{"num_hidden_layers": 11, "hidden_size": 512, "num_attention_heads": 8, "num_key_value_heads": 8, "head_dim": 64, "intermediate_size": 1536, "vocab_size": 32000, "hidden_act": "gelu", "norm": "layernorm", "norm_place": "pre", "norm_eps": 1e-05, "positions": "alibi", "qk_norm": false, "attn_scale": 0.125, "bias": "all", "tie_word_embeddings": true, "parallel_block": false, "extras": ["capped logits"], "init": "uniform", "init_std_qkv": 0.0237, "init_std_o": 0.00505, "init_std_up": 0.0237, "init_std_down": 0.00291, "init_out_by_depth": true, "optimizer": "muon_variant", "learning_rate": 0.00622, "lr_mult_o": 3.0, "lr_mult_down": 2.0, "beta1": 0.93, "lr_head": 0.0152, "warmup_steps": 200, "schedule": "wsd", "decay_fraction": 0.746, "decay_shape": "linear", "final_lr_fraction": 0.1, "batch_tokens": 131072, "max_seq_len": 2048, "doc_mask": true, "train_tokens": 902900000, "max_steps": 6889, "dataset": "wikipedia_en"}
Each number is 200 + 30 x the weight over its row's rms, rounded and kept within 0 to 999. Layers, rows and columns count from 0. The size before them is the row's rms in percent of the matrix's.

# layer 8 attention key, 512x512, rms 0.0648, rows 487-511, columns 352-383
090,171,201,201,185,188,221,188,199,195,193,177,150,183,220,206,196,175,196,197,188,187,259,194,193,204,219,191,235,186,169,213,263
093,223,196,186,216,207,206,212,191,261,189,210,172,128,189,102,236,168,204,213,185,187,248,195,152,179,216,209,152,183,174,234,184
090,227,153,222,171,193,198,135,195,183,166,197,189,204,184,217,174,175,209,190,211,190,200,185,138,271,189,168,189,191,203,209,220
097,135,158,200,211,122,216,206,271,221,181,150,166,231,211,174,187,224,187,180,175,192,241,190,174,234,192,223,219,170,138,190,185
094,186,247,239,192,205,206,162,214,192,167,188,200,245,195,202,177,284,234,155,174,227,137,156,236,239,222,223,228,284,168,181,138
097,214,216,225,189,175,199,185,216,122,200,172,230,198,235,188,252,311,216,186,247,207,188,222,131,188,210,202,179,174,238,186,174
088,224,167,185,141,221,215,205,190,249,204,149,194,178,248,240,197,158,192,221,193,229,199,174,207,182,208,246,182,226,203,188,252
089,213,190,215,207,206,220,240,237,225,188,203,184,191,201,212,227,266,197,226,205,158,270,195,164,212,284,228,184,177,210,207,263
087,264,235,215,186,238,199,165,172,221,209,196,201,185,167,212,199,239,142,194,237,170,227,248,254,210,182,233,133,247,202,180,229
085,226,184,185,209,173,277,204,208,160,226,147,210,204,222,166,189,178,192,211,232,195,155,197,245,202,121,230,216,222,180,237,209
088,213,224,157,183,171,153,222,215,206,252,199,192,144,171,208,193,195,168,205,217,239,239,235,218,161,257,189,237,238,231,173,214
087,249,230,240,246,169,141,181,206,294,176,159,234,206,180,190,243,165,222,271,240,204,170,176,188,181,194,191,188,208,200,224,220
084,165,187,183,239,193,216,215,174,201,149,211,190,181,244,219,207,167,192,208,208,183,220,151,224,154,178,187,162,201,191,242,210
095,173,191,221,230,222,186,182,153,231,209,258,214,214,190,219,254,199,187,188,198,204,219,125,181,137,208,220,197,208,235,233,203
090,216,263,178,223,173,222,214,252,191,200,159,227,186,177,147,238,180,237,173,213,186,192,219,186,204,202,146,186,199,231,200,191
090,230,193,175,235,192,187,136,194,200,216,204,164,194,173,194,209,152,126,171,197,178,148,242,219,175,175,216,222,186,241,237,178
093,202,166,167,202,204,198,174,173,208,198,193,175,158,178,192,190,154,169,183,214,210,156,143,198,184,206,240,221,234,205,180,230
086,242,162,224,230,166,211,217,183,217,196,169,193,189,195,179,198,179,197,222,182,220,187,230,201,211,214,216,193,227,230,171,200
092,180,134,206,185,186,221,184,157,218,230,161,151,213,241,179,172,234,253,249,206,241,208,181,219,218,184,210,162,207,213,168,171
101,160,175,152,165,188,240,219,146,238,257,194,169,188,120,202,241,170,196,224,192,225,241,156,202,212,200,177,181,200,163,203,237
092,227,174,228,216,179,191,240,224,235,229,171,223,219,182,195,191,194,180,193,200,193,218,286,157,188,189,218,201,173,179,190,201
082,156,216,144,160,187,238,205,199,201,154,148,182,200,200,179,166,232,207,202,197,160,193,226,206,208,206,178,205,188,270,199,214
090,205,167,168,195,163,199,182,193,197,160,189,184,258,152,202,203,229,210,181,214,176,183,219,234,189,162,263,197,191,217,208,221
089,213,182,172,199,182,140,203,201,199,204,165,212,191,213,165,199,247,195,227,232,191,154,220,196,262,223,194,214,193,224,274,204
091,206,168,215,220,155,201,204,168,181,172,188,198,212,232,106,163,176,243,202,216,126,193,220,191,198,182,177,196,196,166,193,194
# layer 8 attention query, 512x512, rms 0.0687, rows 488-511, columns 352-383
094,251,232,178,211,271,205,203,212,188,136,213,234,238,219,202,222,250,212,218,158,226,226,174,169,190,220,184,192,195,267,211,156
097,246,167,175,208,185,215,199,186,227,211,187,145,200,219,203,169,199,176,218,230,155,205,201,201,200,214,171,234,194,281,175,221
099,130,199,224,163,223,211,189,252,200,156,200,223,208,202,245,209,200,157,213,158,205,197,224,196,190,145,173,190,179,188,205,173
091,145,216,204,193,151,177,151,188,176,201,212,177,211,180,242,200,193,214,168,157,217,161,165,178,221,219,193,212,210,169,153,198
097,246,267,180,206,184,194,193,199,192,146,193,186,197,180,186,176,249,204,161,253,198,236,219,197,162,212,195,208,178,187,242,163
094,218,127,188,172,205,214,208,213,223,163,185,156,149,222,173,222,208,194,280,196,233,164,184,225,190,163,224,182,276,203,178,222
093,230,226,164,147,228,231,197,232,148,215,205,207,193,195,196,187,195,139,181,193,238,153,235,209,182,220,238,179,216,201,186,235
096,185,237,237,257,183,178,205,135,236,165,225,159,235,194,178,160,194,222,212,234,228,253,183,251,193,203,149,156,162,144,188,162
089,163,149,217,160,234,179,186,197,195,174,230,226,177,190,170,209,147,156,181,194,213,173,212,217,196,198,183,195,224,249,190,203
091,231,205,234,240,210,200,213,184,196,158,150,174,141,212,175,229,181,200,202,147,217,242,214,230,202,166,213,225,209,244,177,173
096,227,255,257,226,151,206,243,184,228,186,216,207,244,143,249,188,184,222,155,229,203,190,168,171,217,201,218,177,181,159,189,208
093,205,178,163,265,204,183,187,206,214,194,192,188,198,268,164,223,215,200,194,239,196,161,182,159,155,186,217,232,161,185,207,179
093,209,208,195,189,174,208,193,263,156,200,222,218,164,280,202,211,213,248,165,186,220,213,207,263,171,203,188,215,205,191,197,230
093,220,216,226,185,207,175,234,196,200,219,233,222,194,172,245,222,212,181,180,171,188,165,235,225,215,215,164,175,206,201,177,216
085,202,233,172,187,237,188,227,204,206,234,189,233,229,206,213,241,178,153,246,192,168,191,251,178,238,208,268,218,200,194,267,242
097,238,238,183,207,197,229,160,236,241,231,273,170,187,203,156,190,176,232,197,193,182,198,227,151,166,173,213,236,235,195,168,217
089,161,257,265,215,213,160,205,205,246,137,215,203,198,184,197,179,127,223,143,223,212,249,215,170,237,197,191,186,211,237,212,181
090,213,207,241,265,153,203,185,222,160,196,197,172,192,180,169,181,128,215,185,172,229,211,156,225,274,169,156,202,179,188,207,174
100,268,265,199,208,168,275,186,217,223,265,256,209,170,216,201,306,192,239,234,208,178,173,203,223,161,125,208,211,219,228,156,172
094,168,192,209,179,152,194,163,207,190,193,261,158,192,207,203,119,232,218,184,208,256,162,205,154,242,185,231,191,156,156,177,185
091,156,210,184,188,236,199,227,197,218,220,204,246,197,234,228,218,232,195,171,177,228,189,205,192,223,159,226,183,167,239,235,179
091,242,184,187,217,179,203,184,186,187,174,210,189,240,242,195,196,236,186,233,179,206,222,190,206,243,212,204,232,210,215,230,201
089,220,156,164,186,165,218,188,174,217,233,199,166,201,212,155,171,231,175,241,210,166,192,219,189,163,186,199,247,134,210,203,206
092,215,186,170,170,253,174,177,177,215,212,178,207,212,207,220,148,194,223,194,173,229,214,162,253,243,209,204,134,226,213,220,189
# layer 8 attention value, 512x512, rms 0.0806, rows 448-511, columns 352-383
126,235,223,220,229,168,219,154,203,176,164,204,191,148,189,195,216,255,201,202,171,235,220,211,207,216,198,245,214,193,202,167,209
133,159,219,197,169,164,190,219,193,226,221,213,220,201,180,155,192,205,171,190,214,153,218,191,248,164,202,164,202,190,205,176,213
115,188,228,229,233,259,201,208,211,169,180,184,212,203,207,157,183,196,208,190,155,198,205,172,237,213,238,217,228,218,190,234,210
117,201,203,189,204,121,194,182,225,206,147,153,207,142,180,284,287,202,162,238,123,204,193,197,220,195,225,212,195,207,194,209,223
122,196,162,165,179,201,189,216,205,243,152,221,220,234,224,199,197,186,200,205,201,225,187,157,173,149,163,158,208,211,194,231,204
121,218,233,215,192,160,199,195,123,245,223,152,216,183,196,248,242,215,189,195,185,216,212,178,193,200,217,164,160,200,200,199,237
121,183,177,192,199,205,194,250,218,210,221,199,176,175,229,182,240,213,226,171,189,187,184,208,184,179,203,171,223,190,149,155,195
116,238,253,188,200,233,209,134,184,150,184,200,135,238,224,194,168,227,197,202,195,194,151,185,158,237,243,241,167,225,196,216,171
123,199,173,168,172,216,202,202,201,249,175,231,195,236,188,187,228,199,224,240,196,220,176,198,190,198,213,200,259,208,168,257,163
120,207,183,178,226,219,154,224,219,242,221,199,164,186,195,236,198,229,188,175,233,213,210,174,253,193,214,249,237,200,208,214,222
123,200,192,236,247,191,190,165,266,178,223,203,158,237,225,224,194,169,243,215,210,227,211,203,118,170,132,170,235,143,233,214,225
117,236,157,190,218,214,210,202,185,207,209,239,164,202,177,177,206,160,259,234,151,161,227,208,184,148,173,264,243,200,188,214,167
123,154,204,135,130,216,240,219,208,229,171,206,169,190,203,230,196,197,165,210,209,234,175,196,211,239,168,166,172,145,212,200,206
120,195,201,194,198,203,184,217,217,138,201,170,215,211,212,146,198,189,249,276,207,171,122,179,200,210,247,172,219,208,193,218,194
117,208,202,221,197,251,211,230,193,200,201,235,196,179,192,226,179,197,210,165,172,179,197,202,163,181,199,235,198,217,265,130,176
119,191,209,220,239,170,202,159,199,174,191,217,219,213,171,167,238,186,235,216,224,257,161,220,254,193,181,148,200,153,169,196,153
124,209,186,190,238,180,237,147,240,183,231,163,167,194,152,209,212,177,138,171,178,145,166,174,217,197,221,164,169,210,190,220,215
124,155,193,178,212,203,235,173,171,189,197,187,196,163,181,194,231,214,190,208,196,194,250,213,195,167,246,194,204,243,185,188,250
121,226,233,173,195,143,183,246,182,198,139,208,185,170,240,212,233,209,212,141,172,240,183,183,180,117,219,235,212,200,163,222,158
122,162,194,172,183,189,187,175,145,183,163,208,188,210,152,196,201,215,197,210,216,208,190,166,228,236,201,165,211,212,179,157,200
117,183,172,172,131,182,226,178,161,170,161,214,173,183,213,189,169,193,206,215,233,201,209,276,212,228,260,191,226,199,221,180,154
123,295,232,208,249,215,165,204,196,223,172,175,225,215,192,244,195,145,233,167,198,192,196,215,172,169,147,155,148,215,175,259,199
122,251,208,188,220,188,157,229,149,156,212,247,172,199,194,201,224,194,276,220,252,187,177,212,220,219,214,162,238,169,197,217,177
122,267,172,237,251,165,197,172,216,135,179,212,141,209,164,181,217,250,178,225,206,208,194,243,243,191,178,235,201,220,191,209,187
115,171,160,185,213,187,240,199,248,207,172,245,201,144,239,189,192,163,217,218,183,219,214,222,213,206,173,256,194,194,197,163,168
120,179,233,203,209,205,196,214,168,200,223,202,196,193,145,214,193,217,160,172,178,161,183,244,184,201,168,193,202,197,214,165,212
118,148,229,196,250,226,194,229,223,233,255,203,175,237,209,184,181,171,209,208,185,171,207,150,213,183,211,232,182,188,188,197,188
121,182,158,230,206,194,189,174,223,207,180,228,230,219,188,202,222,216,146,181,287,226,242,213,241,267,196,185,217,140,188,191,220
123,199,217,196,161,205,214,204,170,186,129,188,199,250,224,179,212,175,136,118,197,166,223,210,196,179,157,184,177,226,198,220,149
122,211,139,244,221,234,185,185,246,201,197,198,181,189,229,215,225,161,207,215,222,224,201,198,207,241,208,200,203,226,245,211,209
126,174,253,168,234,144,171,146,191,253,202,187,177,239,229,192,210,175,125,181,183,211,218,196,246,206,146,211,128,226,178,244,171
118,232,190,223,202,216,190,219,237,206,232,204,194,206,206,213,155,255,214,207,243,205,214,275,191,232,230,177,204,148,199,180,208
121,229,165,143,182,244,270,212,202,200,193,166,178,177,230,155,149,215,218,239,253,177,227,173,198,213,205,163,108,162,213,173,164
121,227,180,232,239,241,207,271,193,239,186,164,186,221,238,206,170,199,213,202,164,230,206,208,204,187,195,202,115,197,210,223,201
119,223,173,217,224,214,221,189,229,190,246,198,188,126,226,211,202,184,159,205,217,184,168,275,179,233,167,150,206,238,180,132,184
120,202,229,225,210,184,175,172,135,218,228,226,213,231,154,226,191,170,185,156,177,186,206,210,204,183,214,172,244,189,194,231,238
116,202,199,213,213,217,229,207,214,189,151,164,192,220,188,201,229,240,175,208,214,191,206,142,145,143,206,183,189,204,140,186,198
120,225,183,176,217,230,241,244,246,163,224,234,180,215,165,217,183,205,226,250,193,226,214,222,199,174,212,271,155,194,243,226,234
120,213,197,174,200,253,254,174,197,151,227,226,187,211,176,194,160,222,233,186,168,189,214,174,245,219,238,188,218,213,166,186,228
121,215,205,194,222,171,226,170,171,185,192,206,185,195,228,179,180,231,186,148,242,190,188,188,215,215,224,136,179,151,199,214,175
125,250,224,206,229,207,166,217,159,225,187,214,179,176,174,181,239,179,246,187,200,215,173,189,213,200,195,209,152,199,124,186,221
123,197,202,244,178,165,193,195,182,165,210,143,200,162,160,142,162,189,175,133,175,184,192,208,245,199,245,232,257,233,204,220,204
123,207,245,225,196,161,211,223,189,208,182,204,171,173,218,252,189,216,160,182,223,182,219,206,236,163,237,208,195,191,181,239,218
118,185,182,243,187,176,223,299,203,223,182,218,237,236,209,184,222,288,184,187,233,222,200,206,192,184,214,204,160,194,184,189,209
120,213,238,198,155,197,208,192,241,255,213,220,194,236,145,154,172,147,131,208,228,191,235,194,193,238,229,277,164,184,194,194,221
124,244,219,233,258,235,148,198,200,256,221,233,156,229,104,173,179,170,187,212,260,189,160,135,241,186,211,174,256,225,167,172,184
131,208,181,151,171,176,182,208,217,166,150,193,171,202,240,197,193,259,209,177,211,193,199,129,235,210,217,178,149,176,153,225,187
121,217,196,173,137,209,175,210,177,184,201,252,163,196,240,178,211,162,211,165,221,201,197,188,207,188,194,210,160,229,202,236,239
116,213,190,149,166,177,149,117,201,193,188,210,172,171,220,172,191,171,262,213,167,222,227,205,199,135,174,219,204,232,143,187,173
116,218,195,232,193,190,194,175,168,163,219,247,207,217,183,187,172,178,183,221,280,223,184,232,248,199,204,227,191,214,191,221,245
122,226,190,208,201,191,187,219,209,229,219,182,156,198,206,160,175,195,200,170,162,223,199,155,198,226,195,185,202,195,174,214,219
127,186,191,220,223,184,193,221,198,183,203,183,250,214,161,180,217,223,194,194,133,197,164,194,179,225,196,167,171,197,251,220,194
115,189,218,238,152,164,166,189,132,213,188,188,203,247,161,184,227,236,133,243,215,219,179,171,219,177,150,196,232,199,206,204,152
119,224,238,236,156,282,191,197,225,228,210,246,247,189,179,235,185,235,210,219,203,203,224,172,198,186,163,172,163,229,167,170,188
119,205,213,198,185,232,176,162,144,245,185,212,221,221,243,190,119,240,191,194,238,234,153,231,163,211,238,213,177,167,187,167,209
118,219,190,172,177,237,200,209,196,220,234,175,168,205,190,202,179,236,184,220,224,206,170,157,176,206,230,132,200,218,155,182,153
126,205,192,211,153,179,198,202,127,206,189,218,213,135,204,221,188,212,237,166,229,211,199,229,234,228,270,234,212,152,219,206,203
113,185,197,227,214,204,104,224,182,203,192,191,243,200,168,209,196,248,177,232,228,202,145,228,189,215,240,205,181,219,139,194,184
118,187,232,251,160,156,199,236,203,246,251,155,182,226,188,157,191,184,167,219,223,170,206,193,232,181,174,202,233,213,192,202,178
123,168,152,163,221,200,159,207,205,220,218,186,217,235,173,210,228,207,175,206,244,180,214,213,219,190,213,197,223,182,171,218,228
126,183,253,173,202,243,249,158,170,184,212,195,211,187,187,192,232,247,194,146,222,233,165,192,174,162,223,203,252,208,153,207,182
118,211,221,216,187,177,208,220,245,187,241,231,186,163,150,189,180,167,222,182,173,165,226,160,204,218,193,209,195,198,205,237,261
116,230,176,213,204,201,201,257,162,218,202,216,212,195,170,208,192,248,203,220,192,219,209,209,173,220,220,206,193,148,229,172,176
124,190,250,192,218,239,206,219,223,271,213,202,204,183,249,216,199,155,180,165,203,158,245,225,221,163,194,191,221,210,189,197,216
# layer 8 attention output (transposed), 512x512, rms 0.193, rows 448-511, columns 352-383
119,177,100,265,162,228,193,160,199,156,188,213,202,129,253,184,262,227,189,236,185,180,185,227,213,163,189,217,208,198,248,178,210
124,220,224,204,215,182,170,237,213,244,212,224,224,188,135,208,181,193,229,157,260,210,161,159,171,186,185,162,262,155,174,214,207
107,161,163,179,183,224,163,198,194,220,194,213,155,246,237,153,194,164,181,158,201,150,222,191,140,181,242,199,222,215,201,171,213
111,170,246,151,186,186,192,212,209,220,171,176,200,117,201,208,215,146,210,246,204,203,186,163,268,202,181,186,230,166,201,192,229
117,217,212,147,165,194,157,185,228,237,206,185,201,188,184,211,163,202,214,194,184,216,221,204,227,123,252,197,153,222,203,242,210
116,211,181,178,188,210,171,199,136,258,121,149,234,204,208,224,161,235,164,192,214,212,174,150,242,196,208,186,181,234,179,190,174
112,172,222,185,201,179,186,209,198,203,184,192,156,174,165,193,189,199,226,203,228,195,169,209,214,209,201,192,205,240,216,133,187
109,164,173,240,168,216,189,166,157,163,193,213,172,211,152,173,190,202,151,219,191,198,220,209,166,138,222,174,156,215,218,188,262
118,187,231,231,230,192,126,175,202,211,214,195,206,257,180,200,180,215,219,208,214,209,184,181,222,207,205,192,173,187,217,181,183
115,234,203,173,207,182,196,204,169,137,201,214,194,188,213,245,195,196,219,173,207,193,265,177,163,221,263,175,184,220,196,170,163
117,226,190,178,175,197,161,200,271,204,201,174,162,258,161,204,199,265,236,136,205,176,157,206,166,206,212,239,219,175,173,237,191
113,217,205,221,196,218,226,236,219,241,195,199,178,181,135,218,157,201,206,166,195,230,231,233,210,199,164,181,240,209,196,200,243
120,283,224,212,192,186,193,172,202,207,209,141,192,221,184,211,137,157,195,179,171,256,224,195,191,234,196,197,142,231,126,193,207
115,142,241,239,188,214,185,229,202,198,154,251,228,261,198,194,152,271,234,254,221,193,158,178,166,198,229,198,199,205,195,181,185
113,203,134,197,167,167,205,271,227,224,229,195,192,142,251,234,156,198,240,177,161,156,137,206,221,211,183,214,183,204,218,169,204
113,219,187,194,212,196,169,162,158,212,232,173,215,187,202,220,224,190,248,191,226,206,173,180,229,243,147,235,192,197,191,217,175
124,252,203,222,196,195,204,203,256,262,200,169,196,218,171,203,185,221,184,173,270,200,207,255,170,156,209,187,218,185,247,197,189
117,144,208,231,171,168,210,197,188,208,221,239,240,177,198,189,216,242,186,206,185,220,185,243,166,144,235,195,232,225,192,220,179
115,216,231,205,163,157,209,212,211,250,167,133,224,201,194,232,205,237,194,149,212,181,228,222,203,160,248,235,153,134,244,235,176
115,213,219,281,233,202,236,170,173,182,186,187,182,155,197,163,175,160,206,254,226,158,234,178,208,203,191,221,204,205,161,215,206
109,218,171,201,142,221,213,203,211,194,191,132,211,170,175,196,191,173,239,186,222,178,218,183,186,214,226,247,212,223,214,200,230
120,252,198,192,208,217,165,224,210,171,188,183,187,242,229,204,229,168,243,178,167,191,196,200,249,205,159,207,225,207,202,238,111
112,293,177,164,197,165,132,208,207,132,215,178,234,193,193,247,250,164,214,201,201,180,184,172,155,243,201,157,243,200,206,156,180
112,196,184,184,212,220,218,164,226,132,169,250,171,153,233,206,231,233,193,226,233,208,159,203,233,203,192,209,195,220,211,243,178
110,222,197,197,155,180,244,194,229,187,190,231,214,212,213,226,271,185,201,174,197,171,222,180,201,252,183,238,175,205,201,243,183
112,171,181,171,191,233,277,231,195,201,193,205,193,171,250,201,171,190,171,212,182,177,190,230,216,243,172,183,221,183,222,163,190
114,178,153,209,189,171,221,206,219,248,211,196,141,222,225,178,192,233,214,195,161,173,230,154,244,225,222,251,232,196,184,224,174
114,227,240,216,274,192,181,182,209,214,194,203,227,177,179,187,211,240,164,216,243,151,172,218,160,213,159,239,198,193,207,194,220
119,210,192,140,237,216,196,234,201,258,200,172,191,174,166,189,236,198,248,197,194,192,157,195,198,198,232,217,216,200,195,208,211
116,253,241,201,213,229,205,209,232,196,158,195,229,227,181,209,256,175,225,200,213,145,205,230,197,232,203,196,185,231,229,189,220
120,256,217,229,181,200,176,203,210,180,156,202,222,248,208,220,234,173,156,239,197,206,184,223,220,212,138,190,207,187,220,217,183
110,154,175,228,197,195,144,195,194,159,211,219,204,181,231,154,195,204,160,186,206,149,263,224,140,231,213,222,180,225,175,172,225
117,187,220,157,203,166,201,187,169,220,223,196,217,203,207,168,198,286,223,204,251,235,191,162,191,207,211,210,194,183,144,218,194
113,144,244,138,217,165,194,251,202,233,182,216,210,235,214,201,199,204,260,180,182,135,143,143,157,169,228,127,139,218,181,216,180
115,264,169,256,197,201,254,218,205,216,220,194,191,217,206,165,239,168,179,218,251,169,233,215,257,201,182,216,153,239,217,193,203
115,241,173,188,176,223,202,180,221,283,208,178,202,226,226,236,218,169,191,175,166,183,191,228,176,178,183,192,166,202,174,208,228
106,229,203,202,171,226,197,206,239,219,189,212,163,183,225,191,215,198,217,199,222,232,200,185,155,154,211,227,209,213,144,208,199
113,169,209,188,190,270,231,182,194,213,222,170,200,204,187,223,176,250,171,232,207,232,229,217,188,190,208,211,207,213,188,240,199
117,198,172,236,179,220,178,169,221,234,185,207,210,240,190,204,203,248,198,244,181,209,196,271,234,169,214,215,186,256,192,204,209
114,159,166,219,222,188,206,170,213,243,217,217,172,148,240,262,170,175,218,147,268,203,219,150,185,201,173,218,259,158,219,185,217
119,257,158,199,202,195,181,227,229,209,208,203,238,241,223,201,227,132,189,177,249,217,173,153,230,230,174,228,229,191,187,196,187
114,248,221,182,231,171,186,232,198,212,203,159,199,214,203,192,199,188,127,201,159,210,140,199,160,240,207,224,176,154,232,127,208
119,259,187,182,207,159,210,235,199,203,178,277,181,209,206,155,225,207,162,200,179,214,179,175,189,196,229,152,223,176,198,203,218
110,226,148,189,195,235,213,238,192,238,150,211,275,221,217,188,228,246,201,206,219,212,213,209,159,127,183,196,210,169,176,185,235
112,156,225,193,197,224,194,218,184,222,182,182,210,173,156,188,169,214,177,179,193,203,220,259,170,252,197,192,144,185,207,166,192
118,194,188,231,184,216,235,203,218,182,227,196,218,238,230,140,255,191,206,250,230,194,180,188,166,257,248,201,199,193,226,213,156
126,264,238,186,191,208,207,256,237,111,247,162,170,176,217,190,264,218,229,189,192,167,220,208,204,191,180,242,195,201,220,216,189
116,239,214,205,183,221,166,189,188,186,200,245,253,171,167,241,223,202,176,135,216,155,207,214,213,202,194,246,193,175,236,192,186
110,196,200,186,169,256,181,156,206,182,209,223,204,164,213,238,193,212,222,199,206,176,190,202,202,165,199,165,172,168,184,198,248
109,153,125,199,206,190,197,184,178,261,171,172,208,217,181,196,149,221,196,271,212,261,212,156,194,194,172,161,142,247,197,135,165
114,193,222,180,224,210,118,180,163,197,215,232,173,185,201,170,159,199,236,218,233,214,264,147,224,176,199,198,147,199,192,245,200
122,213,260,224,169,205,185,193,196,172,229,174,210,262,153,195,210,235,194,224,177,159,189,190,172,213,191,222,191,202,239,128,192
111,152,221,241,198,192,203,211,234,237,221,177,209,209,226,198,192,161,186,220,162,208,217,165,210,213,200,211,181,146,199,188,262
116,255,162,198,198,181,195,231,212,190,212,168,260,153,197,223,256,194,172,226,214,193,184,206,236,154,207,213,186,192,210,204,203
115,210,192,163,181,208,182,211,217,195,242,241,205,184,199,193,176,165,189,199,263,203,208,216,210,188,208,221,219,216,209,223,208
114,207,255,190,171,216,250,211,196,168,180,181,181,231,233,192,183,188,254,224,229,174,176,167,192,150,195,171,206,183,183,173,219
120,216,197,198,233,214,210,185,165,214,189,200,228,166,217,145,192,155,193,205,192,168,257,247,177,218,208,225,181,168,167,203,249
109,221,191,214,175,172,195,222,205,261,236,214,214,237,143,222,173,231,194,238,202,184,277,246,221,167,230,187,177,199,216,173,184
112,228,192,146,166,221,231,165,191,235,216,177,199,235,219,215,162,225,207,163,245,188,186,205,224,215,255,175,262,184,216,240,187
119,217,186,174,223,250,179,210,195,245,175,126,198,176,197,236,264,221,186,213,225,175,154,194,274,184,223,249,163,197,232,228,236
122,181,236,204,226,215,214,167,208,157,188,250,194,180,210,162,213,229,288,167,197,242,184,159,246,231,176,139,262,231,247,243,224
112,201,186,193,237,202,240,180,193,228,176,255,199,201,205,201,235,208,203,197,169,251,201,194,142,194,154,221,239,202,201,202,206
112,221,217,174,195,158,188,224,221,223,175,199,208,142,214,140,210,256,130,142,275,184,176,175,254,220,183,205,184,210,219,180,240
120,117,233,165,268,173,228,181,193,217,232,212,259,211,196,184,188,149,223,155,176,186,197,212,174,239,188,230,180,223,175,171,206
# layer 8 MLP up, 1536x512, rms 0.0754, rows 0-18, columns 352-383
099,188,269,188,170,155,173,220,185,170,187,226,234,164,240,223,202,243,186,187,241,193,218,144,193,192,183,230,195,271,249,221,211
102,187,197,212,154,173,188,244,186,222,224,235,222,180,146,235,187,210,203,194,183,188,251,186,189,189,142,219,207,187,196,125,209
107,215,233,157,223,201,219,216,238,201,214,144,265,225,156,192,178,218,216,207,191,217,168,155,242,196,195,179,160,262,197,259,207
101,180,187,153,178,228,182,102,226,240,262,151,229,225,185,185,188,249,191,183,199,198,223,172,161,209,216,180,223,168,164,198,242
095,256,177,173,187,190,193,167,248,246,184,218,265,210,221,251,175,185,178,148,165,179,234,222,195,189,200,228,172,235,190,188,248
107,193,149,184,162,220,221,206,167,198,189,194,172,218,255,248,124,227,199,206,142,216,237,165,247,215,142,173,215,197,186,211,226
103,233,237,209,170,173,187,200,226,187,195,163,207,185,215,205,238,188,170,183,225,261,214,186,176,166,218,229,164,229,191,154,196
099,230,190,226,265,215,248,191,218,249,212,204,232,222,214,205,234,278,176,182,152,218,183,206,232,198,152,249,213,214,206,209,199
105,196,248,231,216,151,204,185,183,185,204,160,192,262,201,164,256,222,104,186,174,237,235,140,241,237,170,194,178,173,149,151,159
102,176,206,206,196,222,217,219,216,184,228,198,207,187,200,213,175,187,162,182,186,182,190,104,205,167,227,207,170,227,188,188,208
100,191,214,210,180,157,173,193,182,250,194,195,164,175,227,201,227,219,174,230,182,227,210,148,200,226,199,143,190,243,246,259,162
100,188,182,196,188,200,147,152,224,222,208,246,227,184,162,190,184,225,204,224,160,212,235,133,186,133,204,202,250,156,161,197,240
102,202,258,186,155,240,188,229,192,194,252,238,218,223,196,224,231,244,193,241,259,229,182,161,209,253,244,189,214,182,205,217,194
096,209,175,196,205,209,190,169,254,250,216,197,212,245,166,209,228,119,163,204,215,215,196,247,196,251,199,137,165,189,215,176,237
101,169,153,235,152,217,168,169,224,241,221,196,226,185,195,199,206,164,279,219,136,215,201,202,160,214,190,182,168,166,189,199,204
099,224,159,172,184,197,160,170,159,163,186,243,185,224,191,209,198,174,209,161,181,214,153,226,218,168,226,197,186,217,214,192,198
100,233,241,188,183,185,222,172,264,162,224,219,197,246,234,211,184,222,233,199,210,187,211,200,163,230,182,155,196,207,148,220,214
099,212,213,219,153,180,171,227,150,211,208,147,208,199,219,183,211,208,200,180,207,204,203,218,211,150,224,185,214,217,190,237,202
098,168,152,167,194,221,194,226,203,212,230,257,205,203,225,181,248,217,202,202,236,141,220,210,174,264,222,227,197,207,178,181,165
# layer 8 MLP down (transposed), 1536x512, rms 0.0932, rows 0-17, columns 352-383
104,164,215,207,223,203,210,244,161,193,211,212,187,196,151,178,201,209,250,198,192,241,211,148,206,213,186,212,222,209,160,201,167
103,143,202,182,215,199,155,223,217,211,201,196,239,216,195,165,185,170,139,181,202,194,209,222,199,195,224,177,151,206,233,182,201
107,237,236,192,267,208,154,169,188,199,210,206,199,268,240,187,198,211,191,209,195,198,157,242,209,205,181,174,152,226,257,244,194
107,221,125,230,177,199,224,199,188,193,173,193,140,204,201,221,179,190,207,171,230,190,227,236,247,186,194,185,179,251,240,162,163
090,198,216,191,183,244,190,195,204,200,131,170,231,243,237,146,220,169,192,242,242,205,174,191,201,185,161,156,192,216,235,163,213
110,243,202,186,232,222,237,194,182,220,207,135,261,170,184,197,169,209,265,232,164,213,188,209,234,231,199,228,214,141,134,180,155
099,211,214,179,166,233,176,151,238,144,182,154,218,159,221,198,210,226,158,190,198,242,166,221,163,193,191,213,215,209,189,238,197
103,216,177,195,238,272,200,230,181,211,229,180,215,199,234,181,136,179,241,182,208,182,222,186,152,194,228,195,197,217,253,188,241
103,190,174,227,147,220,202,173,251,204,256,132,125,235,175,216,221,203,233,212,180,163,187,234,197,161,218,162,223,146,137,207,207
092,188,203,210,236,165,177,163,167,159,180,217,215,168,182,236,275,189,195,166,209,204,154,166,198,193,148,186,174,179,214,226,163
101,181,138,205,203,242,214,187,203,246,159,163,179,222,184,217,174,166,198,179,291,219,221,188,219,218,222,209,196,164,204,212,266
101,252,200,163,217,233,180,174,127,265,235,187,189,199,167,197,195,148,183,181,265,267,203,190,177,227,175,191,138,177,174,207,175
100,174,150,182,175,187,200,224,186,245,254,203,144,155,191,243,150,162,246,214,252,237,150,208,212,198,190,197,200,171,227,255,176
098,242,188,248,235,155,207,233,152,118,220,227,138,187,184,180,195,205,213,202,176,236,148,211,262,232,179,248,197,206,201,215,133
097,200,206,126,207,201,175,202,203,140,250,191,185,174,213,175,191,196,213,186,233,215,209,161,173,196,193,193,223,175,185,179,192
106,209,235,225,150,211,243,189,208,183,221,203,161,237,207,257,297,209,258,198,177,241,256,144,230,231,196,176,195,194,204,279,179
106,165,179,176,218,206,145,175,200,203,238,134,241,228,175,241,166,229,220,183,227,211,240,178,200,163,219,171,228,220,204,211,203
092,191,149,193,214,208,250,191,181,210,209,195,185,162,207,194,185,278,189,178,158,204,162,222,230,210,192,208,224,254,222,192,283